Weights of a small GPT-style language model, trained from scratch on English Wikipedia: MLP 256 SwiGLU.
Each number is 500 + 50 x the weight over its row's rms, rounded and kept within 0 to 999. Layers, rows and columns count from 0. Numbers have three digits each. The size before them is the row's rms in percent of the matrix's.

# up: layer 9 MLP up, 256x96, rms 0.273, rows 29-38, columns 0-95
# down: layer 9 MLP down (transposed), 256x96, rms 0.267, rows 29-37, columns 0-95
# gate: layer 9 MLP gate, 256x96, rms 0.281, rows 30-38, columns 0-95
up29 093:451516604528552442459536582459464504586532495448433428418523411509549512439483484567564481514575511502529549526521537517491478475565354505567482554482571540599472547521528481519495527473489476578461505481527467509455556591405543485551473526484548479520440587455505507468536506611584449424
down29 094:486474508579423513569528483518509490495552506471497489457429515415504586483405581540510500591559501461538451381523430405566550570522509433474546549573516531514438518479529514455521502490525496427462499524467551552465566549564506493514530532512519500544501559501600478464548491693539447569
gate30 097:543475560420522412532514431501438413564430555457534509466530492506505519519419538537492482590501436473511461550506530389436525449498463545523486475475459418457389558536458498505590528459518436446613505423538484571451519481615449552475497545524447466486552463547478535496588535521472528397
up30 092:455538603487513520557458497440400433582512411540479474499513552486492516511516445420511526542541505513520449532605545505517439503598512473474510545553544443546413511547484527486618540529524541493470527516486458454574520582489498478537551513435512535308480487508611529458516521537461443569
down30 092:550501487541513470523496458475521566537558574473481525418524491485510505465477536527506409491428482464490505398358499534416522570497533517440498540470448387393534463518584546427449445450536489558556468532478504558507498452528599501494459474560577422585495479459441547466523463432506596415
gate31 102:488500435556500467546417472504455558447485500450480427492475439391447517487483563441454452615540422497436481533617445416661426580553453491575523496472516546527543487518498418548520424545495490504500526504554470519451503493496556442558500430475536480587545576526459500548560477503497511531
up31 105:459496408492522517448466507390473393486496514468373476414483475597452505528449529443412531448534500533547474495428486548475476490572478449448422498506478486542496401545535561620417505467534503498493447476505572492519490470544496436361554533499497491408515496507508467502503407538470490596
down31 112:528487485479555486433505516436540486541526485515580516564530410531589471478492547468460423496513533575499500564468560417468602456552623508572482460505484520526498409474581483599513528495477486515442497402445537500434514499578556406488458414443537554527556549612505522556515413470485511550
gate32 102:584483555435529516461390554466458498513461493521539476442358459468555500475437481453491502438477492471453429429588519470504365466529536488481491526488592443504551549419522527489440454559519497517525539524491605491450511461483445520483529525492482480523388643475504536461523468570467552592
up32 107:514479426494553482530505544482569529467504531536463455543581464498443523502485559485494486585404500413477482551526449469512500471569532498484520455490538397452612480564441532452489634534443561568533491536476405543527536459476482525553486511532388581468385596506574524542483463433463424497
down32 105:429520477547500503568435495466469488371545478480446450402463529497624497528537502526526503418504438505534427441498498465555551591531490476489542476476531465517488439550567386481505534557535460531465492532473547449531508524500511528449429502551569525548464399471457471513572429669488549569
gate33 102:550579554519467470519482525491543424542589458494579569472533488399490526521452446474550462549532530502486600580551588536511502551466533532446558462511533522468566544443500518463618525428550554503462565383533480504523543600528437495490524470486548429559573478469482462551516587488580574565
up33 101:466429488456520442451510556509426507517485514528535495520509593510494468535375401518494483476487506472554468472504482408429534462458504614538557519582478483524618470468482495463490397563585437421482423540496466410446460503462502444381466535520423465556436536522579551506504459539564481488
down33 099:533558423471504492495410441438522449462504594431564504513474451574495458428479521439516498473504438509572483378532430474459576468398567456444447597484471407529527510531453514521467455557465508440501528606520495516474404420506604513557533438475549478514534435566497488458527528517454440482
gate34 104:495444441515478473598517497578504488511586420482556507456466470496462512607588558506460523523524565532428540413523489446456419495471536548446517478446508515492490570460486458534499419535472572576465536465511614497571621503483540491505521473418446519424540491504497600524587539578468539404
up34 100:537490520417525501402526410436531437467508393560431424637422453538476528487475489464514518542433357507500491462430508501580500482486451404607433450448471552568537553493488477495520437543480509434476480493514499486533551434517522489457394535507497539487490449580490562464551474490507449504
down34 106:597527501549511623498449437473489546532496434544553528539443429539465500552515555435454480555545515535554541588441447459440522463404453447496477495452507529442428591455416477507571523498530471532510542431456498598547534466452484518549545457534477501399527528591434513422496495632484506498
gate35 104:554494541438514503460437564620392460534476549571511490553511426521448447469489504536574473439420451479498418553589554575594508499453555555590441576499493550485474529466421413478473433490411577596534492512521465481452581483511538483524551469488490490457459562502474550538504494566471490559
up35 102:504465381491544466463472508487551480531540454426545502542485455532477602384571467448501516548461485525557573542466470514476510478491478422472549534473488496439637465508486489511474522479490530436516531568426485555593627502577467542536523427423477516540465460538531460489574600497632526511
down35 099:400576464441479504511551424426422532583512484490525558531555450503447538470535541560545562479424470484490431480557532508594444559487540446513473463517407523527558466431496554587395434593455457534497506452554530553492506550499506447389542491463466437417492494579548488563475526547442449486
gate36 097:504452612397531538434466506529507498536494432465413560468447521464528555540453507469475505480604498476517482522559529625502582516606515504496531496551478565447520516516543459504546523501445460492506515487461429584444586477517488509501377478575514479500504668473407513430479547462481470555
up36 105:425581518554568441531431518494495390575550513484451576475473590500496507394495454572510504457406453550513662501521464560525467494488560560450505478451535452378528547540523517467508524522400498511514490531473449513501432519492560542525556544448531498466507548527505591402462516488545427496
down36 103:549521495447567469427495456449509498576450477503477475438489469574524531541439458524498587423501485504514448533596490519581487526554507482440531512558350436556505482582538588500495376507533510430596610473478504504496472510437519459523582434458482455431526578545435429578485515508524492518
gate37 098:526567495462387520535434457451543498539478505512527513487542497518508551524500515598559446531491448561479564490541457392498427562498508519551463363514466494555527458463488454470511468550367544465569517499624530572558451494428500469449477535530514554557592503529431479497540366524491491442
up37 098:506503459498553471522495523558558444491513473512553538517549480418500491456531478564509534630517585481498492558479427512534478588394593509577479496543513424449467466543466516441491497542399423438568555475506520529424437519519506544434545494337522520562514475508556507593430517424507509571
down37 102:548602474555449505499496476426451431459467563439434427564452533530481545460511441451493441485488526457428371505474355474519447499464434456468525556461564507496525455506510508518515406432538486561457537597512496503524506562512564468545508494462491466564565526409493443579450606502560489562
gate38 096:520471535574488421524557470514478417464473515475516496407553466527540472547518464543507515420529553434577537517481527552494504568497515489538555477474491528442588455526512429638464462507497477540541575528583621446578505505488387465467415473512421608480524560408454477445504473555563531467
up38 099:537508450412456541459513570500504513408488539454461595580547596500508535533516535441471523475549488440547520523505547481546462556578421535528533465472458535509518425528391582430531495583426528407414487528556491455611458634457531489454436533525508514541482587461488567528516479479520473523